From a checkpoint of a small transformer trained on Wikipedia.
Size: 11 layers, MLP 448 SwiGLU, 4.54M parameters.
Architecture: RMSNorm before each block, rotary positions, no biases in attention or MLP, untied embeddings, capped logits.
Training: a variant of SOAP for these matrices, 2368 steps.
Each number is 500 + 25 x the weight over its row's rms, rounded and kept within 0 to 999. Layers, rows and columns count from 0. Numbers have three digits each. The size before them is the row's rms in percent of the matrix's.

# down: layer 4 MLP down (transposed), 448x160, rms 0.242, rows 172-226, columns 80-159
# gate: layer 4 MLP gate, 448x160, rms 0.275, rows 173-226, columns 80-159
# up: layer 4 MLP up, 448x160, rms 0.268, rows 173-226, columns 80-159
down172 097:528488524493519482506532511496503498508481521511431482480466505465509533490540506489530518537493538511504495508513544499466497478473461492484483489529531547500498566477484540498511489455502559482513450498506482486478503491497497484517482472
gate173 093:493476516474539474484504514504492509459517523472532499535485504533502506487579512524574578509504470508533510530491498479495513463459491495480490487509456469500480503512501491470481507511476473496474470526490526475489498521518518458432548488
up173 092:561497510511473506509499471470523450501509488481536476485528524501516488523437498517439475522471503530471462511522493485528473540523498506498506513545503480491484472502468493499505480529502539487537522500517499540532530522496486554511478489
down173 088:463487505485513510498516463503515507511482514527487487495488464452513514507518500536478484517463496515493522466468521484458494540539502497454498466533515520475524512531492505504499518450487523504463526465494534497462499477490491503541479543
gate174 107:539549505455519485536510469559507480467496474447480474538475525475508504473473467487476504457491454525508442462522490507475472517509508479509529496496503492533543461494475490505507460485492482479513496483462481501504476454507507528494488513
up174 095:546445510477474469453495527464476524502517493550501484481523494465463493535489470522470519495485523514478507502484504531483471534507509482510484555503474496459469462502468485508542556507482499486488476489486570480507541506452459503518497474
down174 097:499477483501505496510486432512502510481466528531505494513491510488513524499496569532460494510505493501500525520503481448491476506498468523501520541521501540527519530496502510464497483504549484521488444482462459474452483514520491485527508515
gate175 097:483506511511508437469530521483465446475491506501485538500488472527500527506511518520517533512484534513518494522520525507509502519516469516494507473507499490479504463510486461500483477556484478489489473528488525462448472545504455489540500492
up175 096:523485479523508470518537514508491495499498462478496475533503541509489519500489464520465473522492498514497526482479470506490484496523524505478512526544514536514521541460481509470508489467563475516535472466493507520510514465489531497466443547
down175 100:473486476506507482530540504485470515513480523505496476555464524523492474517511468520507495515459527526526528454537468513469481482506496534541551506492557536512510534496486448522438524480527516559468488467492505485479507505465516499522505529
gate176 112:487483498434495508477506489487508515506463504517505541517497486533510462480488532520477525536537458533534500484526490487501503486495537511544499524482529531481525569501515473464510493497466519504405527479508503511529460485507532512495501487
up176 107:524518489457520498465532503512487493508477499508454549456475481493507471487528486499498544530521538486519496463487475492508534491480544482510519506494518483460522552496535484456505458502470481467499517497499524491527488449518518503470511505
down176 098:503433509497519514538528537461497499517558422506462512475443520492477502487499472501498505536527452506529479459499445491478495483513486495515490503516501502492505521485506482503496524526493448506450501494493494511501484519544504531459499542
gate177 125:524534532481539468459532502494506475500494458509489510504515514515493511509537539516508508503474506536524485523496505552547523446501504496493535516478484502516581492468548494509511497534488440502508494470527482543462422521502522487510519501
up177 117:510512491470533474518539509498497505544477441445459488502453507480476481513513492511495486500509463533487485514480541520459490522470497498525500525482475517491583496466520496493545482509506457507509496482489498469524487532490455526537510525
down177 091:527491457486500477528504499483505531453498517501496497465541509511444495494515508511479516505498493510530480524467483524497488465494478534515455529497476490527506475526503539491474525531484506508501516500528499489484467503490462513482551480
gate178 110:477527490488512497499485511461476505523517518466497506488520505519468494490496486465440478532508523466469481498484494445478520490521545491509495514484483445508498499537508539516487484494522518468512500518493532509474493555438524532502494496
up178 105:508519543490497488476512514516496509561544554524510559482442495527474487504488442481520485436523516490486495551544505484502526484498498466509444514451551525505480475520501522474499505466517505498491461492472490501483495492499508485480509507
down178 102:523449496536474457510551496495500454462517509503522490562497507480512485482501516495497518503502524492490470435515497503497474518465484486508524501498465479510486555472518473512519520501484503487490482475490496497471521529467564442512480511
gate179 097:509523491527503526517488462496515515456500496511477489538498523503499499478500463487498484537491519497461546501490536529507478541534496519510493545503526475501503525509473489500505472539457472516503534478521508476574491496472500499523508489
up179 093:528508508507493500486518464514490501493506499499456471534506526484522476474500469470485446513479508516478525524523533538508493485510459532466531539493452452484489505535474493512482456533499512544532496494542506467543475473481515467516532512
down179 099:462493479484537532491504487494514515505513502492508536466487446502538483519471502495487502469505495507558462487518506459434449498500498506529481464508535530499460520466536497551497490501519518538508521502471489470558522519504499491487482484
gate180 110:525503532506497467447491504526463509453539503532516509465473509519508471474484507471429510560474559467518532498482499480492530454517497490474539482515541522494441502487500474497543498513509488446511484489457457519502494516515500476528457517
up180 104:502503534557513462529509457463460487505461497519537493512495519501509522502520522454477515533513505521514486498502499499473476479487497479520533497492529494505489470529534502497493500510508486555507506493483498537474517567467504483496479524
down180 103:531456507487477488503486484508515487514521492532516503520533494523494486522544503524573540505498496527483473523495494529529487543509469480477483506438501467448527500516503506494508500514497505454501494513525492476480493469519519491492487510
gate181 100:513493503527537524500499448472528512502513509532486493510508531521498438466475506481542513467455504494512496457522495495489469502515495483500518514514515500476537537530494475476480441489484511533478498471486555495534476450518487493505549490
up181 101:490504483521427547494538487479512552481516457504517525531489484502513534520467504500520466469449513492483510510491496473512495534518455538465513535513482535514521491526489462477484463499471437518473507472530473459500501479489469465554491486
down181 099:490512486482527458504491527439520485493493493558500471520505536520587552469523521471512502506500536495528523487474505524494491501550544519472459495560485436503495485516517473528494503486484492511483453532487463455526496446525511509543478490
gate182 107:535512492548495512499511501455476497509516517512482468516474511502488476489498466515512453554504509485485531456497569489491483465484499524508490477513504481512485515501515530510490522428510488494490506450507485495491490504489535514532532551
up182 105:532484494530477503508476535492541531468496519519496490487474508500509468468499511537506487556473546505487526477508530466522474429496494510490518497495511489497515475506524556485473523466513449523492522501511530511505498511508540500544510480
down182 090:535502505562477491458528434515502472522472529497468512496510476520498506510500487481495510526487524507466458489504501490494537492508476459467491470458533515519512523496513529467518532547491445535532482512468480441504481502503493496499518513
gate183 092:482521549530519520476504501513505495513513510537552511519501528497485452559468471506485548547503495532500535508542529492501513513520527486510488493505527481535523498537505482496490511541522480533526486472487495490536457513520470522494475513
up183 096:547504495466498497502505530507508530456534482489448505479528496512518520499492511526479504525485490522530492511522451512505467493520516512465523481487470504485511469470475503543481459472523517467520516428537486523483520547517512492494489496
down183 104:531478509483507504461479455479470460513495451486494467459498516471464547509510471479491415508491529472520509494518482487504478516482522499488490491486494490466480503486535514504523524489458489482500504518466538468543539525485482503536523531
gate184 102:480489521471502526551498497471536502484510486524488486500490547460498510534541500505514504467488537477489541482531489453487558503470526477484487487524504491444458499484532502472506486471502479555490510518522538461443507522511484490479501486
up184 095:503521522473482503490511510476485501480532530468491506524450486512518463520512517515518540482527495507478508505483452475499496507486525481500481515543463514488487484477466526452504498518466505448495512465582562449500504487516493475520502508
down184 096:509500512506486473521524480480495535469502478520516509501527475493553482494511491503503515522506475452452505478503497526484481491514506470535471462511508470482539510519479520475496468515510471464492483476498522530526516515512453483480502504
gate185 099:512520477502541500488478454523504488482453535490464517498466514537523536483466438516488493524529502530543487481522491503497461471484507487491539542511485515483484530459491474488549536537522485460501517514517527515459502537505499480472497502
up185 100:508487432524529506500515499484495476509509518492513501522461495507494538529466491485481483504549490539526514500523492477516503475481513487445474519449480515482503512496511535483539468476498477444513503513513514507487528463496430499462533500
down185 104:507491530452556487458485511539478456482477523487510499502509469520447506501499523501500494465524476460490496489507495531477512505510484502474512489541487502505503507526506454512509524483463533515538489487479532522515485520479511490480497528
gate186 104:511475494465540508447558521521505503484487475519491530507485499519543494506529547484541423487527514511542494523509518492462547537508528528516477509533549477525515494450487509515488486530497501498541484513458489484489514493486515548499546513
up186 104:442464493502460484500502490529519469489516484494497501473468505468540540497528511542489457504492489512493488530465459505518513506516507532555459469503492494487484540515495471522473515523483530512490512492487496482511521510476498516520507532
down186 099:499501507543495512491496507495549491467467484484455492504471510503491504533532543476472486523538513496515462514515503471493544516511526496474441511491440516507502510521453499510461512538500494491504455515519420479528533478478475493503531458
gate187 103:507521475474510515477532486507549491494492473537524499480549478459482537509497526464489541504539488513524473475511528493457460504488493475481513491443552491500490530521487524479500509490518456481466467507521505508499511537494427478481513486
up187 107:511516509474506501480481536480510530470506475551502547424481517545485482479511507502506479538514507500500534497495535509527533497479539571488526510513492526483490483489525499486486471507512476519508511491540502517531537518497496511502472497
down187 104:532492517490508500535552518544495515545502520503483484472545515522465472513486465475451501485502542521466497438538546495486441496494528498480494485531498471478491508494536500510511533475524477505510507524515518512509515519439471563495496494
gate188 100:505475515502536540453548500521485504482500507496510511516496513479560504508481517484447506500492529514494510469484494523514490516517466521514462495474531497449419519520489504534504553499469467467514480515516503535475471480504554524511532493
up188 103:506520505497492509513477473484502500490517485505489493504521482547472507519517509496553434468446447505549496528520523546496522494514528473530480538524499506466511497472517475525493548497498509468460509472532446477458474531477476482500467512
down188 105:464515529480515479460526495447455524526528488503529471486525474511506500480505524496515537529512544497515528501442517493489517506537515468438542457543471482501497495543532469463521426533513515490531487482464496539482471545479507481460501513
gate189 085:505521448516513486488423493511505498506510462442511507495475502551474496558538515517490502506495481476487517541506461488473461503497456510462476489497484510502500533534501499495471530508539552458496470509560483507527481488523522462479500511
up189 090:519509485519470526533531456557507487480482519467571497510502497534456509496502479526520531484499470470541473473531482506530517497474529523504501532523470546495484518559492489509496569511488469458509469501520518500512477497510485458523477483
down189 099:517502421492507506517478501501491534496477440505495463502519461489482477491465499474503548544519448475464505515496503465540507489483520509513546475523519523505507514476510473530504527500501467484487509504525508533526510570491443517524483516
gate190 098:499467482489516541526508516545495550521449518481469508524496572518498491494513503480525510525525499511554463487487499493495481501501542504507536507513449497429498499466509512483515550508501493466496458463508514463505518518467472530467508515
up190 090:504555492491544466476467500498510466508461489547521523492493484537547477504501496505490486488463503510470547530482503546487516509504478456484469515504534503501451551504480499487482482502503544471513533492468489488493498515538512458528541472
down190 092:501532517530511495521539489516475459494475481501524525482498478499518497542518440520490445491460526444483499537517508537487542521487449452485479489544519523504506526459441497464505437520512517513482518525533514548512498493566501461502483474
gate191 103:462510458478530493485489474508551491468516491491462528484486544514497480487492464487494552513528502483535530475475487502477453470506502547488519516513447486498519512523509546551491500483500500513465526541494531496533491476506488526466473514
up191 098:531523485554484505530522472499466525550485495480527470494491513465504500478457526472486501539517484515468476472497495481495489494511479506521460533457536503479532513465510512483482510504539518476561485466503475479462539517520521499543471530
down191 099:431514535480487501502528494479505519491464537523499508439499512499489469470499471502538526491507442540478506500519500473493487528499507457485485483471557547498522502507463503491502503509459522478535513508501525510454526549468530454514483535
gate192 102:496494468497525471522514458525460497458466481493446465504478486527509482510468511521500528467495539527496510470439565504506556526544503521470511514487498475549475498525504506518494511506474467494508528466449522524534507520504537469527512489
up192 103:541494521496513512465476496510503473498482481481448457490505468502485499468507507520517464491514522552508467526499517538474509507538485503508468537501503454555510463470532523484517475466522499535470530496497516533507532488503455525496482474
down192 104:516530555507470488516511511508483522474463487529533502527504520526508510515509479472486499516541455496495516530456507542498530484520519480550522474499476527496492531515495509482544512504495488521488514513487499520505463483473460479511469509
gate193 102:515554484530496521522467488486538523509492483473485493496497539508456503509486522454461480505571496512484527504508510488460541535513532509459512491510497516491524502519472529501500461484492518511522461481567505530538537497480504462446481469
up193 103:489451505531476501532508506477498449506499484498496472515461518473509501489496497498542472497491477451498492498496519526571490469472470501521453493462540492504496513470507507473493534468502505498513508482532523501495510469490517515505490543
down193 105:507508486510481514495456499525540500492500516503507449464489521499479445507515479532498499505520514468494467485520508463475538479509525502501504546515513563476502501548483501513483491527485524469527467487535490546490508500512492533488499501
gate194 098:449482533465539473511531546481528484499487503546518512522495450462517514533517527492523528461514511502479462489525482513540519517491518514473486529513494520482503513533527505482485495489475413503502484486467469497471492520420489514501509504
up194 101:544483470499453522482471460520501524469506498457509487473501510532482520491482494477479510521515479464501479495475496477496475474482524469511506458480501494471508493488493524500489502541454587459503487505513555499489536504556471498511524513
down194 098:518478485497484470487549515507523456511471494516531472498482511481487508540508509523507503446494469517468491547524495497491512532493500491464492537491493478511503504490453528502531507496476479441500515493496539522429508492540492530472463495
gate195 106:491498510500512528477528517491504516475512491509495478525528474493460505506470517515544499496455519465496489429498494516498528469534545503464509505487508526500490490510538515502477530441455514471477475471466454503505528517496535491523474481
up195 100:504502503535478505469493466490490472462475514511479504466496462557449503460472573536514484492462515469502505506496553477477507466526534500509516510489534518518523466495486529526462500474498516486523470539500479506497492531497530504530493485
down195 094:500519499508508493488496511512498456512508476511504528460494482458464534485520495499511474478529521534450499463501507497478543468526494507517471486474481497535525481468501528529495508510494492536507453491553476499536490497480509499514539466
gate196 092:536508520496489539452501503444495501558509495534510518486512536475503486478447517466481504498515472498517509543528470464532492466472508511501502512433510517488470513491491501542463486514485509517503508508467492501468525489463511459517472502
up196 108:527502530491482548473507517502530511536508561495490470512480528506498496490467518532488489481456514470491513503534498489512501444461507500457482461484510499534476519518515521502464516524511517516530514510518468518509509469502497500465485497
down196 102:499512496495499490488515511514522506481482535470505541499524476467518493460530501494488512545533493493506510495533561498560475523484514517502485568532490544507523523503486504496515488527481518481480482491503516484529516515524505497491478487
gate197 118:521505520506537511469519499496449479458488504490519458496501534524502493480494475490497521534522487480496500504541536433510506492512499521529489512471495501515513538470531504466529512486471505501537477528534507489511532474504511491476518480
up197 116:517457470525525507497514505531467546450503507455497480496525535489510512510487481486504487488480525480532462484545516493483480480446496479587494515485526540500471531463480503443531520524487533471494528518482495512497499491515506489526485495
down197 106:528496538529455494522480485534506480502456518517489470497488491464505475476484541530494474518456561508495493501507507534485487496488474501537501471562513496509526464506501491501493493519485512520497535471468497512466477500514504483480485524
gate198 105:490468478542474520512524505534491494477532503489477414537550501525475513500510493534486540511486449487501493480542488508504481489516419460511499530500530460498462519513530476525523510551508446505541526502502484493478496490490500531517504526
up198 106:472492471497504523469509475479502518504468506524486461478531529477451547512452450480489528502510509517474533452493490500535527532511488470469522532450469524521509521445486461508530444499517497500542497517494544511492500437499503513522533481
down198 104:491518504475469504517517506537510508507501463521482514510492514523503437498502510519489482470518493454548468487530453505505504500471501512523533512461522534471469506475494450525530549489537471531503490446503504490489543504521486526527446503
gate199 094:514514509518500533515477523500545479472518525528521491509473500480484502491517494498480492517539491539452549522491475454486531471557516476516498550521491505454501542539492517466496469481484481510478513481500487516474486497493541521515475511
up199 092:506489538522474479500498489530544515477497517498470518524451513494491496494523501484465499514531476495460497507531492500472525472519513454478467494523465505528530499503467526494530448481462501543503490490486526507435506512491500520525469541
down199 093:486490534523504532532500498499518498497498514463462482462530494512520495505476492488501508513512472462510523490494463487476486476509484542530515539487476491472489471550451504478497478456494497517463523470476451462505493510501485461501489496
gate200 100:496487506494479441465508492523460505526456495474473540484532539504514482450457486480505514493462500488504466531547500463471487537494449516516500492486547514470518483489457481511503485480558446541520501501470499472519506444503514447479466571
up200 099:493498508463463464512501452472520485507522521481458502487513532491503514496452458471522502454506520485509533534482481471492535477520535496534464506472510497478451464521522514497499442495521482494483529531542534497499522475457512486495514531
down200 098:528510513506480475500473523546497448480501504548481518513493461496531483505526499505459507434524504505465521528493477559490486531494533487499490485513537465525418499515521476511501496486529500501526526531549520467499505514444494493517548525
gate201 096:513511497528501440506530476524523537513473493520496469498485481489491501437527484502505512504482503479514513504491458497484490439494459537511487513486530497497495525470477485478503500567500533540493491495451489535491479503508436460433508532
up201 096:531489539484484490494456515468528510499487462506519526537543489509486483516526506500485484510496492544521490543471501482510518498509496462479496498484541463510558507538525497478516484527510474439474503523485469526449516527529483475495500497
down201 102:511504466503454488521519528477469471555435497488545530509497523510510548494504495470446451526502535508525529529542517519498526514472495473543489525494496471514546467512525494502533475515497503485526501509531477467517497546465499511515469503
gate202 098:527472504500520485520505501491537513520505525510514480495524502505510503471561496579480536526490476528552458531494510510420478509495486544493505516492533509441518524486518494485474505510509500519499496524489502485546526514485539521472520452
up202 095:479478463504464487508486470474476499513468493528472495490501505520530469499500540545512518517485495491516498498469526489465494509479519516508528522500527464489444514450483461451476459492516509513520479477533481461461521443499532500465470500
down202 095:520503497481521509469483481514512494508528517520517547519495485483502469514538514481524526510454504484524517460470503496505487497509501478539501528518531543515509503475516520518530467496519496570457519520534494451507496501505543529475502507
gate203 106:490487519502548488490466515478476552480506467480503474465494515519458496490466472501494489532525482510500544521505488464492488480522494478495502526531444485514498510467467520455488539472469504541529504492455510514508482494496505465477490456
up203 109:497491500516485498531537496495507494484491506519472538524536486508517511475478516504504491454481519523524489503486480516488516558432473523514495486450531475459506473454548471508505466528501514471477504521491460477532507497509503546499528517
down203 099:534499492530497522458529477472507562506548497487532471529475507527498480516470468508507490479502504531449516491515474486494504485516485538465485528474516463502489528494533515478506527490536497451513495483511523508461529519523509494516534508
gate204 089:487487546475499512482540500483467493484506487473476488536497461446469503513479486533514504488540494530477472521503521546481489529502459516504498506485458522476521474490462470534472530497504473490448510460537501524513513496499492484526562457
up204 089:539486494472468484535448534509527506489487505514518468516509505529512509512517538519449509539505504488499456504476512499507516509505510495515530489455498470517480505517554515491508503498498524488475504544463479480540507511511517477439483523
down204 101:525489481508430467474511495452455473514468525493477488467500492519479499518525499574505513547536504509516506538490534474479488493506466509515505535538514500478476487532495466532487540474489520467517489504501505495476531484486533545516510463
gate205 094:485477499458507469445489465522477480479516499463488519480465481493461516474476503511492498475505474439502523486482496478518532484493530463498511501461533489496493465503538510503467496497504516507488533536496480539532474491526453513541495537
up205 095:464482492459536509475478488513454488515524483546483481465442502491516483524518478465570495528517497440510525499510488482506521486474509529498500465508477492477494485527532532493473511510489497482488466489488484508532469508495491554535509513
down205 099:539500519490498519510539486534473515476498527470515510486510481492522507483489513516556510503529510490498511476505479459520517460495530516484498478499490484508509504483497524541429499514457526534506518496460488489499452479475473502529508493
gate206 111:534470507496543513467480512519499504548501472482520479465458502517459467525501491504497515503486481515523499553508476501522467500524555517459512503510508522448509502530498500528529484533510455529530489493509474525573487498455467489475440516
up206 107:530518508508468483520522473493518509465530509482505516464512515438522511510484509533541497489523515488513494477501491507457480491475532491503511501509505484515499526449506494509457529487497543446471546518502492530436514495529498492478510505
down206 095:529469532473525510495462494502476452516549510488450479517546475529525499490526483498492537484532507474532512469533503510517516480536480507500540484487545490509484467487538491525509507447505512530487501519488471507509527513460498502475457510
gate207 095:499488484481491497492492498489526504531510541434500485533539545492581466527493524464480506447485462511493496495495520504498512564539450526495520568516539519467481509509486478542499507525528503502523475497527458459490487528491504475504525459
up207 105:494477494509516464480561471538489474495506516474516532471499474517478508504476561496520504481475496485499520507489499513463517471526512511488498488475441469507521510497528507494503495488494496494505539502528507491519502502546463482523482514
down207 111:496517499525507495522491509459508485509466486463466525498492482519540479464487501483532474496511491513493534497470521468478518476486487478510514490498535506477537453456491491495475511470464500491488485500485520452458479508522498504521489487
gate208 091:511537477503537504463505473468459546494501465488476495494527491527545507498511503476498514479491526498528533544431501500449487510540491508522499495517509487492482490489511506487491437509474497473473545480470492494535496520518447517471445461
up208 092:498495512489502514486497462500520518486503513527467512516515493508488465500540540501517507490526487465429466464512543517475484505480494497485501457473553480510471458498513502524476526505538504518513463494487474473483485499523526467487497463
down208 103:542529527541510510485436502481531512494515531498458495507526496490539481486501480521509496484484505525504469481515489472511502502524457462512483465486491540464470514482483485544525489466559508536464491485490504499540512488521499519518494503
gate209 097:494492516475483509452482503473478489511473469461512461508490514514506491545529500504499537521487558468480498490539505500520513502499439496499523501533510504519475486487498491499541457474464511540466512479514526450518498519523493490481481484
up209 095:524541471503524519477484540478488510535488517508552470478477483492493510478490486488495476456514468463497525457528494477508541517526501515514535533519562523493494484536506527466520554503576497505468502512497525489511508488482536480504516546
down209 104:498495508496540501512512491478477509537458487472482513454534526534499522534498505521469499471546494509499531530508530513493544533502495472494480532498513519507480519446484524480517508464481451487508518528503506497479486503512493523498515508
gate210 087:554538438513518498505518489533503505526528457533491495503486529498475513534544495521493519492477458530495448511495498463510476514516518500490532475455495431489539481462489497469495475522524515508524480528521540510514567540508499504505458522
up210 092:492506570499507456497480525480474492473512514459522502498533496485483484487454494521520491509475507492528529475512536530473469484503528510536457497513519551524497518484495467506499518466489427523514541531560451499477494464481489482504508474
down210 093:499468497539515508476517494508493490523516480505477465492439513517529523527505520481482521510506504555540474495533468535514467479494482493512469479468496462504517515486509519467518470538540490496487519446545503465484508498496468491546525517
gate211 100:506469475461497509491461488482496487536496496511455513507512511504519488472531525496452482505483492507524442506525500469503505535490474556490541510521524465482514518473506455509485440520491548519498515540476498477499491519484490469470477510
up211 097:508468475517503504482476501473499492560503526519486539515491507523509490486570496492485469568479512447539492518514504476514487502491493564537515506523530493501528510505487470484469465508499564503492499539530489494498490489489541462526482516
down211 096:549492453507504534496512528484506495485481528543481513522487468461503477459507514440508485502518492520506513440463464488508480516496482506475508495514474506518518501503512509528474524502471578524550532539479500488542497511484478508536470495
gate212 103:502515496500532531477532498417566473511488471515530437490530444503467474525475454519528517512501539506541444503465502508523502483521501472518503532520499514518511471514456521516530490518505520471512501491489525526506512487456484459500507548
up212 116:488522449471506483475567466480542487490546490515504513502514463498503489488449483521472534508520501512485493485516536491536504465489523476456527505466477496483475508542495574527514495530467484494487507476512528455504488486505531481495549485
down212 111:520496501451487481511458503492517500466472526497458508484489531508495515465508484468533450451497514483469525489484505468527516500537514515436504459516487500463522530456498486518489459503559508471471499496503559494499509487523483498520564503
gate213 105:492529498518532532486494535490492532499516550488507525521483523505512482530493518556478496435498507488533507470516540548522522473528499509511478468506479493501504494516470516490524530492524496488518513495534490559484459523518509484502518504
up213 103:501552504466480508497511499463492496504497508426507503501499543523479508508457515522489513508459495476470440514517466492461493473486526505461518491493522474520492498524519493482479513491489495488464498536477467516507520496496500520458447490
down213 101:497521486474488464477483492507472475541513487532471498513526486503499539496494464494532521528507510467528468545512508507505499551482476457463529526456510458471465508476525500527487496479519522480515426509490490470481487502508518482477475493
gate214 098:523466508518476549511545499530515505547490535527530507520493522480504476522506489490479485494519502499555435500513471507491494528499464472519475494502544495488483482493461516482509492538499497445479494484511467530519504523465500481526497548
up214 097:504525481472503508468435507476438513479511496462501543478485445499505531509497495518502507530483517489467539481503542451486517491523553510538480476531500529500526512534501495521512476454501534494500494472461510487504484464524490516441519488
down214 087:501505513467485527460519507526471516525484483543521480516462566493531517507496492502489478492532515480499460515530506510520518516501460532527513505497533474494514492506516544512476482529458541485499485482464497510466519488494483477531535475
gate215 102:482522547514507475502512544501514516503493494466482516491499488519483447492488490480534503481526498499435482513488544481511519501518470491476522495454484480485523438557484500480483485493517497529486518497540497489485513505482473514500502493
up215 101:526506472499450481532470495488519514469466494495475461534518495473522502478526513469466564504504522483503504467466501515476502499472514490479494498474535477502549508492459478517517454506528466485456483523488505497512509499507530522486529485
down215 110:503511513506531505470477450450506488519488498448529513516536577545501481477481492509485512454548487502489504510506518511533529494475461504502479502525506558485480498499504499478487486503579467466498494502476483501539488531494471536468477501
gate216 094:475510460517522482491512519511497468486501492480506503498446522525528532506459477501516487490443507522504481514533501470499507484533526554473468476505498466474494487476471529478461471521500462504499487537490498482506513513509509526428499489
up216 101:493517531554531497532479530496516514516541536507491531526509475518503502506568512510494523481499507534546489518495459530503514483506539479487507526509487501503498551511518521482494532488534498524528482530494501493483484549467525490547524481
down216 099:505493513474524498522527498519540503519517518519526484526469503497506517546498518508481478498494458481534486490503487504494507503464537514514499527519491545535483485508507471480511489480492498532508476479509455484474513508510503459489522514
gate217 108:454487477522544503436498501493511543527506493465504508501442481464497511517502533458500491484473495516490509458482525514513515483507502477503479539552562475495499490498465491525461510502536484480502526563492474488491495521468499454496527559
up217 109:489502469487465554506528488448501513489515500514446465511482480495489517489509529454506510525490494489489483547508539487485511527501477469497466559532543501495484507508516464558475472475498471490445485521499494492494511480514515542449490471
down217 106:497501491492513523515526455485499483519515516511499478500500537531519484531443494495515539456525526510504497536508497506514502494477459496479555467541452464510511517508524470492504517474527522488528466518474526486568524524487479481462526486
gate218 109:497524492544485517499527517509477555482491492509534512492553534504472488562488508448511502488529527500565494453506516514463495515509514488516519479527489462487512474456489522492457491506476461530522482468480500455495452519528519502515524495
up218 103:474483500547494506499501507452544455530529469510474489486481493499513526479474492479502517481474519436534526491501518478510517516470506522480507527489466495532466483463506536479457463511505476505501503460496454500513497486469500531542533483
down218 101:505476485449460508512503556497541488490533486502502478515559479516496518518499492481490500482494507500535525524493485534510474510482511516515526551538508490473472512511482524526481498455467451505517503462492480487495506543484481500524522505
gate219 107:491552527505517542468506504480469538500481488481496478512465499453498488494527467509494511532512527520529464514468573493490519491514468496508520461484509472492473496462529484514465507534495466421495480518522510489512511513464478500459486458
up219 102:492474476487488538488456519542537491472503498479500536512515528511474501522494526474534518477487484503486508510510483502484502545471556487471509506481503523424458502518499563526547513476548471532481490502484486479487463500504520468509518493
down219 102:477505530527499480495469487527490471507498491498513471506482507528499523528471558537495495465507519547470476471523498516489454497511497479510533516445477497490510503547533486502453492464482484554482496485486474513453485506528525493525490530
gate220 092:482504498513499533514506487488524519517499502494474518525504530482507413489514489484496519512494502510489538473488517484474495514487518547548549472527555497558478509528504477492503498545502511488485512510475492532472444484537491478488465494
up220 093:527503472485477504476514504483542475498476480487507513490475537477499515542482502518474476520492513546511462510554495508493506541538506482517460517523515511518497521515479521504502482488480473513488510491512505537490555509498478514497481520
down220 096:498523516482502470502492470507450523467493470514530439508509488529542490481517487493502484454544469474504548467451514483497491483503486515470506518480436480500489512444524500485462500516519481471546495485512508485511484506495528502504496484
gate221 104:425469511470444482442506506478499478504535486517520484515529481492517498495505491455507509531461489509500529476521513502521507487500511498543493508543499530491514492514518513536505486550479482517525513547534465457482499518506452525474493525
up221 100:495541522502550520511500515531495521484493481475545485529513489500463561489500477476496544451502504509548502506500514537518522476511475541473532526484489484498426470455510514501493517487476493514471456445473498528504515560480503521521533509
down221 102:519476480487541484544498488548504495516482517515501518527501510462495500497450481543533498460528495489525508497526487459472521499504453502452481462447554439466519517485496486516516444500518509527482505477464488528475510491516485481521481561
gate222 091:527470481504498482517545494504497522501490448502475475537471444511496539499478471547471476504517511489485512506476474521569508506528507502476472514466541462493474501489534517483503531488479462506515538509534502518523490490473468478479492473
up222 091:503504483500494505510525517480511548467504490504458489487461514532511462539504464471512514488494502539466544512481499511509488509530443464550493480548490531514497499502530502543475508510513481516480471482517489473490518511521481475527454456
down222 095:443466540503474515487521491467546488452500531524494531489474519521458485516485514485539527502479538473525485501518503500504497492523452480483518517517499435482482504544511514503505525557482520516533543523517488480490490503489474520539468525
gate223 094:517498508501513475495495481544527522538464525485498554506492493512531464505481489487497524505512450542511509480515500481519492519442534507484510546471482519508505481515526493477458506486517556471495449525506501466495502439544524505514506461
up223 097:484551499489499475519539488495504447458457530514526468440476504512513516485508485497530474495450510471498473482517511528500526536534482504503491497557487460494506455484484467477524536514493486506507576510462525465487492482466487499487493529
down223 098:530487507525495504512470495526480504545485490504506500492494528480502539481502519503512501470506475510482463491479501511461466510560496503499509497523514461482538532466503540528520494458459515500468508512519485470498505512466513544517491490
gate224 088:521470501527477499498478569498494529508443526528510512492500519490506489466477523546496534523480502488505526474522480508477506504529481460536514479497486462471465510519497535539535510466491515464454495462493522495499487516505518503504496509
up224 093:493524493449525484512499482482490495496572473498504476502454485492508521531478513450448522464510493527480496533445487478501481458485499503486488513490488527518522497481488489508500500528510506533513520539518488519512503479520496527507502490
down224 093:493488494525506466497497475564531509495483514577510541552554499488495470502508502516500521552473498469478497476531517470511503517494513510513486482516551488496513482485490536521516495513498540437482453469527514528458446517502492461451486499
gate225 092:465525512505525484492471473533493525506533439453481516469497477510449509464535508473501496492459527488520465525484512503463529529496465523475519490506505449485563487500443503505464503474493505517503520483510501525497477473522461516488542529
up225 097:479527517504501518484466486510517509519527426438481467472520495516436483478524509486498486506474554511512479521474512517483547499510497518495525475492524466479562501507445529504485500463497528511503519481525521543512474480525474510481528550
down225 090:506477500464485516497517494482539511493558551509516534533461456518548478520517482444520519501519512528462491461455470521539519494553526477514468493507494520524497520511518539493478517498526456499522532530561499481546526508498523528479509518
gate226 099:530466481489522495484496525531545487494498498531471545485486490457504545472507485506523555442476518506486486518482488496480521539497489490465504534480522520468513515485482518522501475507494432525538512500508521477500494519487450493496513502
up226 096:507513479517468491533500505493524493493480518504500490494501495553515481495526543505542508526539504487484485485491458498448434487547508531538501466496515486500512468504502429519552494509479475502460483515460493472505479494469489505494506499
down226 098:493489523493508521518533514524512505494491479489524534521500495516479490501527507496518515497480481524507503554473502475508534522471474524521463499523454503493522569478483544497484491527512513497497504503529544457510508475499452484514533493